config.yaml
num_hidden_layers: 13
hidden_size: 128
num_attention_heads: 4
num_key_value_heads: 4
head_dim: 32
intermediate_size: 384
vocab_size: 4096
hidden_act: "tanh_gelu"
norm: "layernorm"
norm_place: "pre"
norm_eps: 1e-05
positions: "learned"
qk_norm: false
attn_scale: 0.177
bias: "all"
tie_word_embeddings: true
parallel_block: false
init: "normal"
init_std_qkv: 0.0442
init_std_o: 0.00866
init_std_up: 0.0442
init_std_down: 0.00866
optimizer: "muon_variant"
learning_rate: 0.00984
lr_mult_o: 2.0
beta1: 0.9
lr_head: 0.00492
max_grad_norm: 1.0
warmup_steps: 200
schedule: "wsd"
decay_fraction: 0.679
decay_shape: "linear"
final_lr_fraction: 0.05
batch_tokens: 16384
max_seq_len: 1024
doc_mask: true
train_tokens: 118200000
max_steps: 7215
dataset: "wikipedia_en"
Each number is 128 + 24 x the weight over its row's rms, rounded and kept within 0 to 255. Layers, rows and columns count from 0. The size above them is the row's rms in percent of the matrix's.

# layer 9 MLP down (transposed), 384x128, rms 0.0662, rows 322-374, columns 0-63
size [100 101 112 114 105  97  87 109  99 102 102  97  87  91 100  99 100  91  96  99 100 107  98  97 104  99  95 100 100  98  96  95  90  97  88  91 123  87  99 109  93  88 106 111 103  91 111  90  94 107 111 102  99]
[[149 126 109  91 134 143 120 160 101 135 139 121 127 102 153 125 150 178 166 133  62 100 122 145  96 123 180 134 161 147  92 129 118 124 106 136 111  88 122 156 128 138 139 108 167 108  95 114 131 113 123 117 115  98 104 116 134 100 168  81 129 129 121 122]
 [125 177 134 109 137 126 123 112 131 124 123  83  98 130 161 144 156 141 146 139 153  95 129 130 150 136 124 169 118 113  95 126 119 148 105 111 118 135 153 131 155 116 134 166 163 128 121 106 156  83 173 120 145 132 115 142 141 130  99 155 138 194 102  85]
 [159 128 176  95  96 162 142 131 153  95  95 135 150 161  98 113 115 153 105 153 136 123 175  97 121 128 101 122 107 107 167 144 142 131 103 104 152 168 138 122 100 112 141 124 112 140 139 141 132 132 119 104  95  79 128  70 108 137 156 136 152 109 132 145]
 [ 66  91 129 154 135 154  95 120  98 137 135 140 161 122 142 131 124 121  96 117 177 182 148 114 105 123 128 168  99 121 139 140 138  97 132 127  97 114  80 152  97 160  99 147 112  86 171 197  99 117 119 114 118 132  96 139 158 100 129 135 144 172 127 126]
 [ 77 135 150 117 135 136 142 156 134 132 141 122 118 136 135 140 200 133 120 120 155 119 106 114 156 117 126  84 145  90 130 108 138 152 112 129  79 149 162 111 110 113 102 110 171 125 134 176 114 110 165 128  88 105 123  91  97 122 150 103 104 135 114 155]
 [104  45 172 185 169 116 145  93 117 132 111 129 138 124 124 138 120 171 120 124 111 126 135 111 110 133 126 124 130 142 124 117 104 100 104 136 179  98 151 107 108 113 147 136 134 126  76 121 147 138 112 153 150 179  99 157 112  90 127 142 141 145 117 165]
 [179 151 130 142 148 154 100  84 116 130 126 106 155 148 138 168 127 114 148 116 124  94 133 126 140 131  97 109 140 164 111  84 137 101 122 121 132 102 156 134  87 187 154 162 126 109 158 134 152 113 142 151 122 131 114 130 123 143 122 138 134 114 105 108]
 [123  75 141 141 130 137 157 143 118 149 145 135 155 149 175 119 159 158 143 188  84 110 113 118 151 121 144 131 140 121 124  99 135  94 138 103 170 152 110 122 137 123 137  64 142 131 134 135 124 160 119  87 113 149 154 122 151 115 167 167 139 115 140 124]
 [137  82 120  86 119 151 144 190 158  77 110 164 105 124 148  76 135 123 162  96 160 145 122 150 121 133 143 124 125 102 106 125 127 132 126 119 121 194 129 102 111 125 131 130 159  84 103 116 133 124 143 138 120 128 138  92 137 136  89 131 156 118 104 113]
 [153 135 179 132 141 114 137 119 163 130 158 102 111 115 162 118 140 127 103 130 124 202  48 161 116 152  82 182 131 160 142 166 130  78 145 134 149 131 136 159 128  98 123 113 121 128 109 122 107 117 136 108 133 139 129 130 131 137 125 114 123 157 167 146]
 [161 130 101 112  86 104 149 190 106 115 144 152 148 106 125 162 117 142 165 194 132 121  98 118 152 173 120 101 127 124 151 153  99 123 106 156 165 119 113 124 132 114 161 115 118 137 132 133  96 102 122 118 124 102 130 126 184 131 175 156 120  93 127 140]
 [100  97 128 121 128 120  78  91 112 123 158 130 126 145 158  89  96 120 147 149 124 113 154 135 131 146 100 117 115 130 145 140 152 138 116 187 154 129  90 192 114 120 125 118 148 119 158 153 132 124 103 118 139  95 149  87 130 128  87  94 113  96 145 148]
 [120 124 149 125 139 154 125  66 142 131 149 124 156 161 138 141  95  80 101 126 140 134 115 120 132 116 156 137 147 139 136 155 113 151  92 130 136 126  87 164 126 104  68 120 147 129 130 103 168 141 118  91 144 110 141  84 162  99 107 113 114 115 160 215]
 [107  98 121 128 162 143 107 114 119 134 111 106 143 117 123 141 139 116 164 126  98 141 120 127 105 149 125 111 167 125 150 146 161 193 127 132  89 145 121 135  96 115 148 128 159 119 121 130 137 123 171 131 107 116  85 148 135 175 137 144 149 135 130 108]
 [175  93 144  87 136 165 109  82 128 140 134 144 128 157  74 138 129 144 140 161 121 137  95 153 162 113  95 129 125 152 137 185 140 134  98 109 108 137 103 131  98 167 116 143 138 180 161 140 117 120 123  84 125 113 160  86 143 112 146 152  95 142 103 162]
 [106 120 125 116  79 159 131 150 110 130 129  92 156 110 162 114 125 118 146 121 113 129 166 158 105 119 155 123 140 103 158 135 161 106 149 114 131 135 133 159 108 168 134 110  96 124 105 123  96 131 137 153 123 104 179  92 157 119 142  65 125 115 150  77]
 [164 103 119 174 167 147 162 127 128 101  99 121 138 132  82 138  92 130 136  94 166 130 165 105 137 158 119 121 137 114  94 107 112  94 111 122 139 131 112  96 128  94 125 108 158 125 146 140 140 135 137 145 150 167 128 124 122 114  96 145 135 139 118 113]
 [164 108 171 162 150 134 124 125  81 111 131 128 105 150 133 156 124 150  91 136 129 119 104  73 134 141 103 126 146  88  95 165 138 131 139  94 121 138 143 104 152 140 112 119 108 121  89  99 155 126 145 118 137 118 181 153 143 157 124 147 143 109 115 116]
 [116 105 128 125 122  97 145 120 132 110 154 149 134 130 131 101 190  98 165 109 136 113 142 178 153 118 103 130 128 137 118 162 117 121 131 129  94 114 117  86 119 128 114 107 127 117 134 130  84 155 147  87 111 178 135 147 138 138 198 120 120  74 101 157]
 [139 110 128  97  84 134 104 162 155 135 123 102 159 117 112 144 151 122 139 132 124 140 163 148 139 119 101 124 125 142  98  73 127 139 129 102  77 160 118 145 160 118  97 155 112 143 106 121 118  69  98 139 146  98 120 116 121 110 114 179 166 106 140 175]
 [128 131 122 102 118 155 147 118 108 151 110 108 169 142 108 171 117 128  88 152  96 186 117 127 122 114 112 121 131 154 116 139  99 101 151 133 149 183 114 143  71 141 202 104 118 141 155 111  65 141 117 100 120 113 185  88 141 166 112 136 137 126 137 112]
 [147 119 117 117 109 151 130 161 130 107 156 175  71 106 132 141 180 134 137 130 144 107 155 132 140 118 126 150 115 139 104  96 127 130 137 113 136 127 131 139 140 129 149 122 139 142  81 123 154 188 135 176 145  83 109 101 158 141 129 121 138  75 141 144]
 [106 164 155 101 145 122 106 108 135  94 134 118 143 129 108 121 120  79 146 118  98 121 115 101 153 129 107 161 149 154 158 141 119  93 173 172  98 105 141 155 113 127 119  87 112 120 163  85 155  94 121 129 171 142 135 154 129 134 105 179 106 139 153 126]
 [118 121 129  83 143 150 145 110 120 139  80 125 165 170 129 166 132 139 156 100 130 139 108 105 148  86 118 130 104 143  97 101 133 114 136 150 126 168  95  92 112  80 129 125 113 132 100 157 172 149 102 129 115 106  74 100 164 149 148 138 103 137 132 170]
 [136 116 150 145 124 150 124 151  86 184 120 110 159 172  98 130 130 138 137 101 137 114 136 103  92  82 126 177 124 100 125  78 153 113 139  95 134 119 126 125 107 105 138 127 165 168 153 149 139 134 112 170 115 122  68 130 144 156 118 122  91 122 119 143]
 [102 145 139 152 130 122 126 133 102 130 175 111  99 135 164 121 127 150  89 129 125 154 152 144 123 153 143 114 115 103 158 121 173 127 129 104 134 104 114  83 140  93 135 146 127 115 120 122 139 139 129 140 124 175 121 148 130 143 134 122 158 144 105 161]
 [113 152 126  79 120 114 148 137 143 107 150 187 149  96 113 157 128 190 137 146 108 125 151 121 138 107 126  66  97 133 138 159 168 152 132 112 138 152  89 135 125 114 162 126 141 143 117 164  98 121 136 150 126 114 106 123 117 114 138 101 137 144 131 119]
 [110 119 143 168 168  97 123 124 124 154 131 163 128 162 149 112 142  89 120 163 117 122 114 135 110  95 122  96 119 120 149 118 117 152 145 109 106 174 132 146 140 157  79 143 136 106 105 119 110  88 147 127 122 121 133 119  89 137  81 147 119 135 159 150]
 [149  92  86 108 115 101 150 124 102 142 143  83 152 151 175 114  99 115 118 133 143 191 139 110 124 102 145 146 181 145 158 148  72 136 167 155 132 110 107 137 112 126 107 137 136 119 111 124  88 146 148 108 141 118 157  96 162 108 118 147 128 100 101 151]
 [111 152 139 115 163 135 133 128 125 129 135 110 139 122  87 138 125 135 159 173  95 137 129 125 133 170 129 144 144 150 146 124 114 145 102 130  96 131  95 145 155 121 131  88 141 111  97 152 122 118  86 135 116 123  86 130 151 139 105 125  84  44 116 113]
 [ 96 139 128 134 147 121 111 115 140 133 120 130 120 132 168 117 123 103 113 137 121 176 136 121 102 196 103 109  93 106 109  95 147 143 150 122 133 102 100 117 162  97 153 104 135 128 161 130 139 133 126  96 112 114 118 109 130 106 107 143 131 146 179 115]
 [ 89 122 138  94 152  99  82 167  79 107 130 155 115 171 126 104 146 145 161 159 114  85  98 141 104 134 117  87 164 174 133 123 116 161 137 112 119 129 166 120 148 110 135 116 160 142 139 142 134 113 137 127 146 115 107 163 120 155 116  86 170 103  91 180]
 [158 134 141 163 111 170 128 110 121 144 126 145 106 125 139 115 110 122 114  91 127 120 126 120 157  86 129 131 108 135 137 180 107 123 168 112  59 166 138 173 130 140 118 167 150 106 145 155 104 109 183 113 154 102 154 145 113 134 109 138 100 147 150 117]
 [103 160 135 165 137 131 102 119 107 150 106 163 156 155 113 113 124  92 139 116 161 153 131  73 141 122 125 144 126  95  93  71 158  94 132 128 113 126 115 133 148 140 127  75 135 178 136 145 133 126 113 138 101 117 120 143  66 116 153 133 118 132  96 109]
 [152 100  72  99 137 116  87 154 161 116 101 116 140 137  93  94 156 158 140 128 120 125 177 143 155 105  87 128 118  86 136 165 129 134 114 142  97 126 132 128 127 130 139 155 137 166 182 116 126 127 152 123 125 152 126 126 104 130 115 122  93 105 106 166]
 [127 130 202 110 161 142 129 115  98 124 129 132 109 109 139 141 158  98 147  85 140 124 135  93  91 141 128  87  71 167 152 105 163 122 115 117  74 171 121 145 126 174 165 106 120 142 110 160 144 119 168 102 138 116 106 110 117 148 179 127  92 137 114 108]
 [128 155 122 106 101 147 117  91 144 131 157 105 100 127 120 106 156 132 122  73 104  97  91 108 105 120 139 159 130 101 160 146 138 137  78 153 126 148  78  91 132 114 169 164 118  96 116 124 145 141  90 177 115 117 177 161 121 164 107 114 145 133 174 138]
 [102 184 150 161 122 102 101 142 127 136 132 132 156 104  84 170 150 102 137  92 140 118 129 156 104 113 154 103 135 119  97 124 127 100 132 132 126 101 144 123 136 159 140 184 133 104 171 145 165 134 122 137  74 107 121 110 160 167 146 117 139  97 119 154]
 [ 88  90 144 149 137 116 115 114 126  92 139 130 105 126 157 121 130 124 149  81 167 159  97 145 131 116 135 141 178 143 105 140 110  99  88 135 143 134 156 144  88 121 182 149 172 146 113 139 136 139  81  91 117 167  82 147 117 121 120 160 126 172 117 164]
 [ 86 162 100 180 120 160 156 178 110 116 156  97 122  94 118 136 129 127 118 132 132 127 154 105 150 147 154  91  75 155 125 109 109 102  95 130 121 150 134 153 116  89 152 135 155 158 145 162 141 132  87 116 153 137  94 130 126 141 118 125 158  99 117  88]
 [128 160 116 142 127 155 131 146 146 169 160 135 126 120 183 125 135 153 128 109 117 142 116 107 113 118 119  79 138 114 127 128 109 104 134 153  92  72 126 157 116 131  80 127  69 109 130 132 143 186 141 149 111 135 117 146 178  88 118 147 128 136 109 112]
 [122 170 160  82 116 113 148 107 102 127 134 110  96 101 149 138 108 142  99  79 133  89 144 120 141 141 115 149 139  95 143 148 154 132 133 176 129 162 150 141 123 158 117 206  99 133  89  92 124 122 123 159 135 125 166 158 142  87 112 137 140 114 110 127]
 [119 144 134 126 144 129 109 137 115 134 131 113 122 102 163  97 112 135 111 149 114 101 123 132 130 142 117 144  81 113  95 135 147 100 136 120 131 174 134 139 139 119 160 136 133 146 124 126  88  91 141 122 159  73 117 136 139 174 106 113 129 124 145 136]
 [130 130 126 152 146 112 129  94 149 100 141 147  81 144 135 111 147  96 159 162 138 130 130 161 135 158 109 102 121 112 122 154 129 119 162 116 151  99 110  95 122 157 154 152 153 149 109 133 119 152 137 131 132 186 157  86 153  94 112 113 113 127 112  76]
 [129  90 158 146 140 129 135 162 113 113 138 110  89  98 150 116 110 137 128 158 143 142 100 127  80 109 121 141 112  80 123 159 150 112 103 118 100 131 108 145 120 153 143 149 170 121 129 144  96 138 154 171 122 153 131 138  72 118 148 101 130 110 138 118]
 [118 139 128 167 141 140 151 116 180 143 159  97 134 156 144 104 153 141 156 166  92 132 155 142 173 108 166 116 150 121  72 139 130  89 119  79 121 126  86  88 130 133 163 134 109 135 100  92 133 126 124 140 156 133 117 133 171 140 140  97 138 141 105 121]
 [140 127 118 113 149 118 124 154 141 133 138 135 128 135 119 136 123 159  93 186 115 161 139 101 125 143 128  98  98  87 117 138 130 150 106 137 102 136 157 143 146 110 140  92 129 100 181 131  98 101  89 145 126 132  91  97 128 141 161 139  85 103 117 166]
 [ 96 123 107 110 142 132  98 123 135 125 146 155 137 145 144 120 169 166 119 148 144  94  99 129 111 139 129 146 126 129 132 133 129 120 141 128 118 115 136  44 132 121 144  87 161 107 134 135 145 142 109 142  94  97 105 111 126 139 172 104 126 114 124  87]
 [126 184 153 130 138  96 177 165 153 139 111 149 107 173  94 144 138 114 163 110  98  81 145 142 137 130  82  80 129 111 151 146 123 137 131 104 119 139 126  75 119 119 125 177 106 107 134 177 141 147 114  99 114 179  86 128 127 142 111 100 131 115 125  94]
 [159 128 135 150 108 124 165  99 133 105 161 128 184  97 108 137 116  91 111 110 146 130 121 100 145 102 112 134 115  75 140  87 103 110 107 121 135 160 169 129 135 142 177 119 156 122 107 109 139 142 124 134 142 129  98 168 140 120 101 150 123 164 105 128]
 [123  89  88 137 110 127 133  92 109 124  75 131 118 140 142 114 126 143 142 133 123 140 168 153 109 134 113 160 142  77 100 156 178 156 131 121 140 114 168 126 101 133 143 102 149 154 142  82 118 115 102 169 126  98 166 129 128 191 118 119 175 135 136 126]
 [121 127 134 110  84 156 128 120 130 143 131 181 134 126 106 110 161 132 138 136 132 110 113 139 172 133  95 127 119 108 163 149 107 129 108 143 137 130 136 143 109 127 130 143 149  97 184  91 137 143 140 125 125 133 106  72  98 116 111 102 126 134 166 115]
 [104 122  93 133 131 127 144 139 104 176 141  89 180 164 163 158 114 140 134 138 150 178 127 110  94 107 104 154 151 147 111 120 117  80 115  98 155 135 142 136 150 128 152 100 147 170 148  94 112 106 155 146 134 125 138 161 102 116  88 126 122 148 182 154]]
# layer 9 MLP up, 384x128, rms 0.179, rows 323-374, columns 0-63
size [104 101 106 100  95  98 103  90 101  99  96  93  99 105  94  97  96  97 103 102 102 101  97 106  99  98  95  96  87  98 105  96 106 101  98 118  88  98 104  94  96 106 100 100  97 107  95 101 103 107  95  90]
[[162 131 103 119 131  92 156 163  94 134 111 166 146 131  87  96 104 101 155  99  89 168 129 113  91 118 142 133  77 120 158 146  90 109 124 142 152 129 148 149 110 135 132 141 112 174 105 148 148 131 135 103 128 158 106 120 105 140 134 122 115 119 144 116]
 [122 159 107 149 150  89 120 165 146 113 122 131  88 143 162 100 119  94 157 152 162 121  99 153 104  85 126 133 124  97 128 146  95 103  82 145 123 140 122 152 115 112 169 136 103 116 131 113 127 122 124 138 112 106 154 174 138 121 157 155 122 147  84 174]
 [ 93 162 110 171 154 136 142 108 116 132  99 153 127 134 137  99 107 142 121 122 147 103 117  97  96 130 103 114 124 116 108 141 111 111 130 124 138 115 125 132 116  95 140 178 165 108 157 144 137 161  95 153 164  81 201 116 101 124 171  97 123 137 163 171]
 [149 150 159 103  99 115  62 154 139 109  93 125 131 101 138 135 141 109 134 124 177 141 140 119 166 101 106  76 124 166 152 131 153 121 116 111 120 127 127 157 132 109 137 137 159 153 130 124 109 122 154 102 141 119 144 156 110 103 167 146  90 105 112 138]
 [130 137  89 107 128 114 153 148 139 106 140 170 148  89 125 128 102 128 146 166  92 117  83  86  81 128 123 144 100 111 139 143 154  91 136 158 144 135 138 122  90 109  84 153 132 127 150 138 132 139 131  88 176 138 104 104 133 127 163 101 150 125 115 167]
 [146 167 112 188 124 151 106 124 109 129 160  93 101 112 125 142 129 151  82 143 105 172 131 103 161 141 109 136 149 127 144 197 137 123 105  91 145 139 102 142 126  72 136 128 140  88 125 125 140 112 176 130 129 127 148 166 115 117 131 129 111 129 125  92]
 [140 173 131 148 115 106 144 103 120 150 121 158  80 125 144  75 117  87 163  82 123 119 107 152  98 128 100 147 126 105 131 150 140 168 108  92  76 122 133 119 149 153 127 155 124 114 168 158 124 130 133 144 145 105 137 133 116 147 156 126 132 175 140 135]
 [107 155 126 141 116 130 123 144 127 109 128 145 145 116 103 119 160  75 197 177 143 135 184 128 134 143 151 106 103 138 110  95 105 136 109 122 136  91 128 165 137 118 105 144 107 133 141 128 159 124 123 125 132 124 129 129 101 100 138 120 111 133 123 150]
 [ 96 151  79 111 126 140 148 143 109 116 102 174 141 124 111  92 126 124 139 120 153  90 160  92 126  99 158 118 141  87 137 121 117 154 128  97 119 148 172  73  98 144 133 111 101 105 115 135 145 197 104  86 152 155 133 134 161 126 157  93 134 116 126 118]
 [135 134 150 133  93 100 125 135 138 106 145 151 173 112 106  96 123 121 131 137 107 122 101 106 137 139  93 126 104 104 132 143 140 129 147 125 164 140 169 147 120 134 103 143 110 160 108 103 130  88 119 115 127 107  54 147 150 138 137 107 111 147 152 136]
 [155  78 150 109 129 115 111 125 189 103 117 138 125  81 134 169  85 128 142  96 149 124 102 129 135 126 132 107 106 173 153 161 121 125 165 143 170 113 106 111  80 161 125 144 107 127  84  98 104 103 165 115 153 117  95 114  93 120 129 137 183 121 109 176]
 [131 133  95 181  93 144 137 139 151 130 155 132 134 103 140 137 101 170 113 146 121 102 141 124 100 129 144 148 141 128 143  81  82 101 166  88 144 140 151 147 119 146 143 132 138 136 133 110 101 114 133 122  97 121 125 138 130 113 132 154 164 138 104  83]
 [136  99 126  72 125  98 130 130 143 121 136 143 118 177 126 154 113 153 171 122  95 105 135 141 117 143 104 132 134 143 138 112 148 120 108 108 114 125 116 168 174 148 140 132 119 140 117 142 141 168 111 126 124 120  88 103 124 127 129 153 139 192  96 133]
 [123  90 141 123 122  88 124 146 139 118 138 123 135  97  86 100 134 141 137 159 110 114 130  88 139 134 116 103 111 149 135 118 138 166 143 107 143 153 110 102  94  94 154 125 136 193 182 155 177 132 110 122 116  93 113 163  94 116 128 162 111 130 158 128]
 [105 126  97 101 147  86 112  91 151 160 132 135 107  76 162 118 107 115 118 107  99 116 134  94 145 145 139 131 115 138  96 151 100 117  85 119 109 164 147 102 145 139 129 138 164 164 152 138 154 134 163 116 134 138 117 155 142 157 133 148 131 138 158 164]
 [136 138  74 114 124 162 145 133 169  97 108 105 137 173 142 129 149 158 115 133 168 131 117 157 117 132 147 155 190 159 167 102 123 159 138 118 123 139 113 131 120 156  77 145 133 121 165 150 172 145 111 115 101 126 107  55 135 141 155  93  98 133 124 145]
 [134 138 136 108 127 119 131 110 153 120  77  94  93 118 114 102  75 132 149 103 133 140 145 160 103 171 148 110 127 131 129 132 110 134 117 124 133 151 133 149 136 127 141 133 130 125 150 162  87 142 140 154 130 124 131 121 110 127 112 130 161  99  81  90]
 [140 157 114 114  76 106  85  76 148  93 124 120 127 126  97 139 104 134 145 175  84 103 111 123 147 130 143 148  93 151  99 183 171 129  91 115 123 119 131 123 103  90 150 130 158 139  92  93 130 137 148 107 145 127 133 148 123 111 142 149 153 140 134 154]
 [107 141  81 125 111 140 180  87 163 144 131 153 104 109 180 164 109 177  76 135 164 150 113 150 103 154  89 110 149 142 142 152 138 141 138  99 100  95 128 151 120 135 126 114 130 110 127 121 162 129 127 143  94 119 150 110  97 129 129 143 106 143 152 129]
 [104 147 150 151 123 114 148 125 107 117 150 184  94 164 170 153 137 109  89 174  89 157 113 168 131 127 116  96 135 152 115 105 147 120 153 128 108 107 139 113 137 121 143 126 154 144 117  81 159 131 166 112 140 121 146 151 137 109 129  94  94 114 132 129]
 [155 102 120  90  96 114 129 146 122 124 104 135 154 125 139 159 107 161 135 120 170 126 146 118 142 124 166 133 110 160 151 151 138 111  92 133 139 160 131  98 130 123 106 153 141 154 148 129 142 189 117 129 107 154  97 145 180 100 140  90  84  87 122 104]
 [135 157  51 149 148 137 183 206 110 140 123 105 151 121 138  80 155 160 142 140 160 127 156 103 134 117 137 139 118 144 160 133 118 153 150  94 109 138 168  91 123 127 111 146 167 121 129  97 124 133  98 117 119  99 119 107 120 133 114 112 141 124 149 116]
 [177 117  71 132 122 106 113  95  96 100 126 110 102  97 100 136 144 131 159  80 167 142 124 123 117 137 143 174 119 154 120 153 145 155 120 117 152  94 168 155 112 144 162 124 143 131 126 135 134 131 165 142 115 141 129 179 120 144 119 139 142  89 109 101]
 [111 166 126 120  97 101 123 151  99 119 124 159 133 129  96 133 131 115 108 126 198 101 161 137 127 124  91  96 153 144 154 144 140 140 128 128  94 126 124 122 149 103 138 137 113 191 134  98 158 151  91 125 133 124 115 125 121 125 130 109 106 170  94 186]
 [125 131 150 130 158  92 127 140 151 163 125 113  96 119 171 121 145  86  97 127 128 151 110  88 139 134 115 128 162 154 123 151  93 100  92 119 109 147 136  87 141 148 107 153 141 101 180 130 115 129 174 119 130 117 157 102 173 126  79 151  72 105 141  92]
 [124 106 138  81 103 139 107 145 144  69 131  93 147 169 106 169 137 117 117 153 129 134  93 140 155 138 134 106  92 164 154 105 119 158  89 158 162 140 147 135 134 105 146 154 104 114 113 137  88 135 117 122  97 100 104 131 152  96 141 124 107 148 137 159]
 [ 79 175 165 100  98 101 132  96 157 100 127 127 132  97  91 174 133 117 105 121 165 132 129 103 131 132 137 151 145 120 113 139 142 136 115 129 122 107 101 142 119 131 129 105 103 166 135 164 140 124 145 102 134 121 135 140 150 129 149 112  90  49 125 121]
 [136 118 166 126 103 128 122  98 159 142 139 144 146 147  97 141 149 114  94 128 124  92 143 125 137 141 123 113 165 164 122  78 156  81  72 134 113 121 105 129 151 135 127 115 105 109 115 148 132  96 150 120 135 129  89 157 155 155  99  76 120 171 155 113]
 [155  90 116 122 110  90 104 153 115 127 124 127  92 153 150 164 122 140 144 111 104 130 160 136 134 121 145 132 128 132  89 114 147 151 121 127 111 160 105 130 166 137 176 135  76 151 110 127 130 101 163  85 127 152 114  85 121 161 117 103 106 143 149 109]
 [139 133 144 101  62 114 123 139 104 126 110 139 123 124 147  75 116 122 152 145 130 100 116 121  93 105 174 119 121 107 106 128 144 110 135 148 118  99 171 145  97 125 129 112 129 121 177  96 147 126 123 179 154 157 101 132 126 147 130 111 129 121  66 145]
 [140 154 125  98 142 105 134 142 123 130 106  95 136 147 171 118 108 137  97 153 103 143 135 104 129 121 108 145 169 163 114 129 118 115 132 140  76 115 133 177 109 147 158 128  83 141 117 123 112  94 126 146 134 131  82 168 136  94 124 137  89  93 124 111]
 [113 118 154 165 130 124 125 148 167 115  87 106  97 179 130 114 100 116 124 123 153  89  96 134 122 137 146 140 102 184 121 113 117  92 127 113 152  98  88 115 122 117 151 117 137 181 124 125 149  79 159 114 163 138 103 107 109 162 146 136 125 127 150 131]
 [130 152 130 146 113 144 137 133 158 107 125 102 161 132 155 115 133 143 146 156 107 119 165 125  99 114  96 102 124 138 140 136 121 140 136 110 192 157 117 148 119 150  90 129  92 114 144 124 108 136 136 105 126 111 134 135  68 160 128 136 120  87 183  89]
 [140 107 111 128 101 146 124 109 122  89 135 139 117 113 141 132  97 138 127 110  98 142 150 102  93  97 125 171 132 126 158 128 160  91 118 125 123 140 108  92 132 125 123 149 116 147 105  93 159 172 133 137  89 122 162 202  79 119 130 108 151 119  90 103]
 [148 116 101 150 111  86 124 148 138 100 119 107 150 106 114 121 100 156  56 145 147 142 105 135  73 160 108 120 181 128 128 117 147  85 147  99 165 104 164 122 119  82 135 135 176 153 132  97 109 123 116 116 115 120 153 128  93 135 155 129 154  75 169 150]
 [156 157 109 121 117 129 124 131 164 130 119 137 111 144 179 100 129 117 137 159 136 119 125 148 118  99 156 133 106 168 122 156  74 123 140 120 117 116  85 105 153 145 147 115 115 134 116 134 137 133 103 105 101 133 165 168  97 121 160 119 120 140 133 175]
 [159 111  85 139 146 127 153 100 140 130  64 138 123 134 145 112 146 150  97 144 146 144 140 147  56 150 118 141 120 163 131 133  98 137 135 158 180 164  86  86 103 148 127 157 162 130 119 150  86  97 144 132 128 126 137  85 141 118 136  81 112 100 115 159]
 [123  99 104 124 105 152 135  90 108 147 129 112  92 139  93 115 137 125 102 153 169 118 110 101 161 170 111 167  76  87 127 171 165 158 116 131 109 131 171 128 106 165 156 170 147 116 168 106 141 115 147 131 135 160 115 130 114 120 155 122 104 108 148 142]
 [106 148 126 124 137 114 174 140 158 113 136 141 114 101 155 150 124 136 124 105 107 133 146 122 118 111 111 124 131 129 125 122 112 123 144 106  81 109 121 162 144  96 124 104 119 119 123  97 134 194 165 120 139 133 138 135  98 100 103  84 109 107 104 109]
 [106 110 123 129  93 114 135 116 110 159 112 180 121 111 106 136 140 149 112  68 147 133 110 117 156 180 148 122 124 118 134  96 115  96 135 103 133 133 107 117 168 119 123 131 127 108  91 181 156 131 136 138 172 129 129 149 136 178 130 139 143  69 103 126]
 [138 111 131 132 173 142 124 113 174 100  81 113  97 102 120 133 145 109 151 148 122 164 156 156 111 140 133 143 115 146 127 146 100 112 144 122 149 130 114 148 105  77 137 166 103 150 142 155 154 133 148  73 126 135  83 162 150 120 143 166  85 124 122  69]
 [ 90 155 149 142 158 114  91 148 167 141 119 106 123 163 118 139 148 119  97 104 173 131 106 119  99  79 143 162 151 184 136 137 152 113  99 147 131 132 135 110 103 100 159 155  96 117 139 120 100 185 122  76 149 108 118 142 114 100 146  94 121  87  99 126]
 [138 144 101  83 126 130 129 101 104 132 123 116 108 144 124 115 128  94 149 156 142 159 209 113  78 146 108 125 117 109 152 131 148 170 144 117 118 165 122 137  94  91  93 138  97 131 128 126 162 162 134 106 105 121 111 148 201 124 110  88 137 134 127  94]
 [164  99 106 152 138 159 127 138 128 111 118 104 133  96 122 158  83 143 125 122  99 151 121 114 147  98 111 131 144 135 151 150  74 142 107 139 124 121  98 100 100 131 100 143  75 165 124 178 142 148 138 136 149 128 153 126 120 103 137 118 119 105 151 172]
 [113 123 122 149 138 120 146 106 122 102  94 115 136 137  93  92  96 125 137 114 112 146 110 161 127  72 100 135 121 109 146  77 106 128 145 139 126 138 131 118 145 143  72 136 131 150 165 131 103 106 146 114 132 136 136 126 102  70 122 164 159 140 132 146]
 [126 144 156 156 101 143 114 126 129 141  77 147  92 102 118 108  92 105 102 115 130 111 110 109 100 126 133 141 164 134 151 126  97 120 149 130 160 107 111 112  97 127 138 146 160 144 114 151 182 158 135 154 130 125 131 159 137  93 103 144 152 133  95 147]
 [188 110 128 160 125 134 102  91 125 130 147 119 116 131 102 130  82 179 146 142 120 140 124 135 100 119 123  79 124 110 120  92 129 122 131 178 162 119 133 109 129 149 125 119 129 189 112 145 130 118 127  87 130 110 106 119 174 153 121 148  95 152 128 158]
 [169 146  89  85 126 123 152 153 139 150 111 142 117 133 154 153  69 169 122 121  89 132 105 130 119 143 115 118 122 101 138 126 128 139 128 183 138 153 125  95  94 124 156 134  93 136 137 172 164 140  99 145  91 104 140 129 127 126 109  83  86 135 127 159]
 [131 124 138 149 106  97 147 131 145 127  83  97 110 187 161 119 111 118  89 130 154  93 131 149 139  94 114 122 118 111 152 189 147 145 132 150  96 159 165 115 111 150 135 148 126 162 147 186 161 136 152 148  73  99  81 125  85 134 133 160 139 143 119  84]
 [116 132 128 121 104 118  81 114 142  93 140 145  67 136 162  91 122 156  96 108 123  98 130  97 182 132 131 135  95 131 124 153  96 160 135 106 148 141 113 154 108 125 126 172 128 133 144 130 111 106 154 130  93 133 138 140 105 162 170 117  97 163 136 151]
 [147 153 128 123 101 126 140 100 116  99 147  80 113 141 154 110 131 167 136 128 124 125 128  93 142  71 116 129 124 147 157 112  84 130 159 114 104 122 130 151 161 186 137 154 132 134 172  88 155 116 125 101 141 141  93  86 145 105 106 127 125 127 124  96]
 [146 129 156 149 123 135  65 155 122 122 124 155 130  67 148 137  84 103 142 108 114 166 159 148 129 123 130 105 107 124 158 150 121 128 153 171 141 129 122 139 107 145 109 101 144  85 144 111 142 106 122 115 104 165 116 103 101 117 164  88 136 116  77 108]]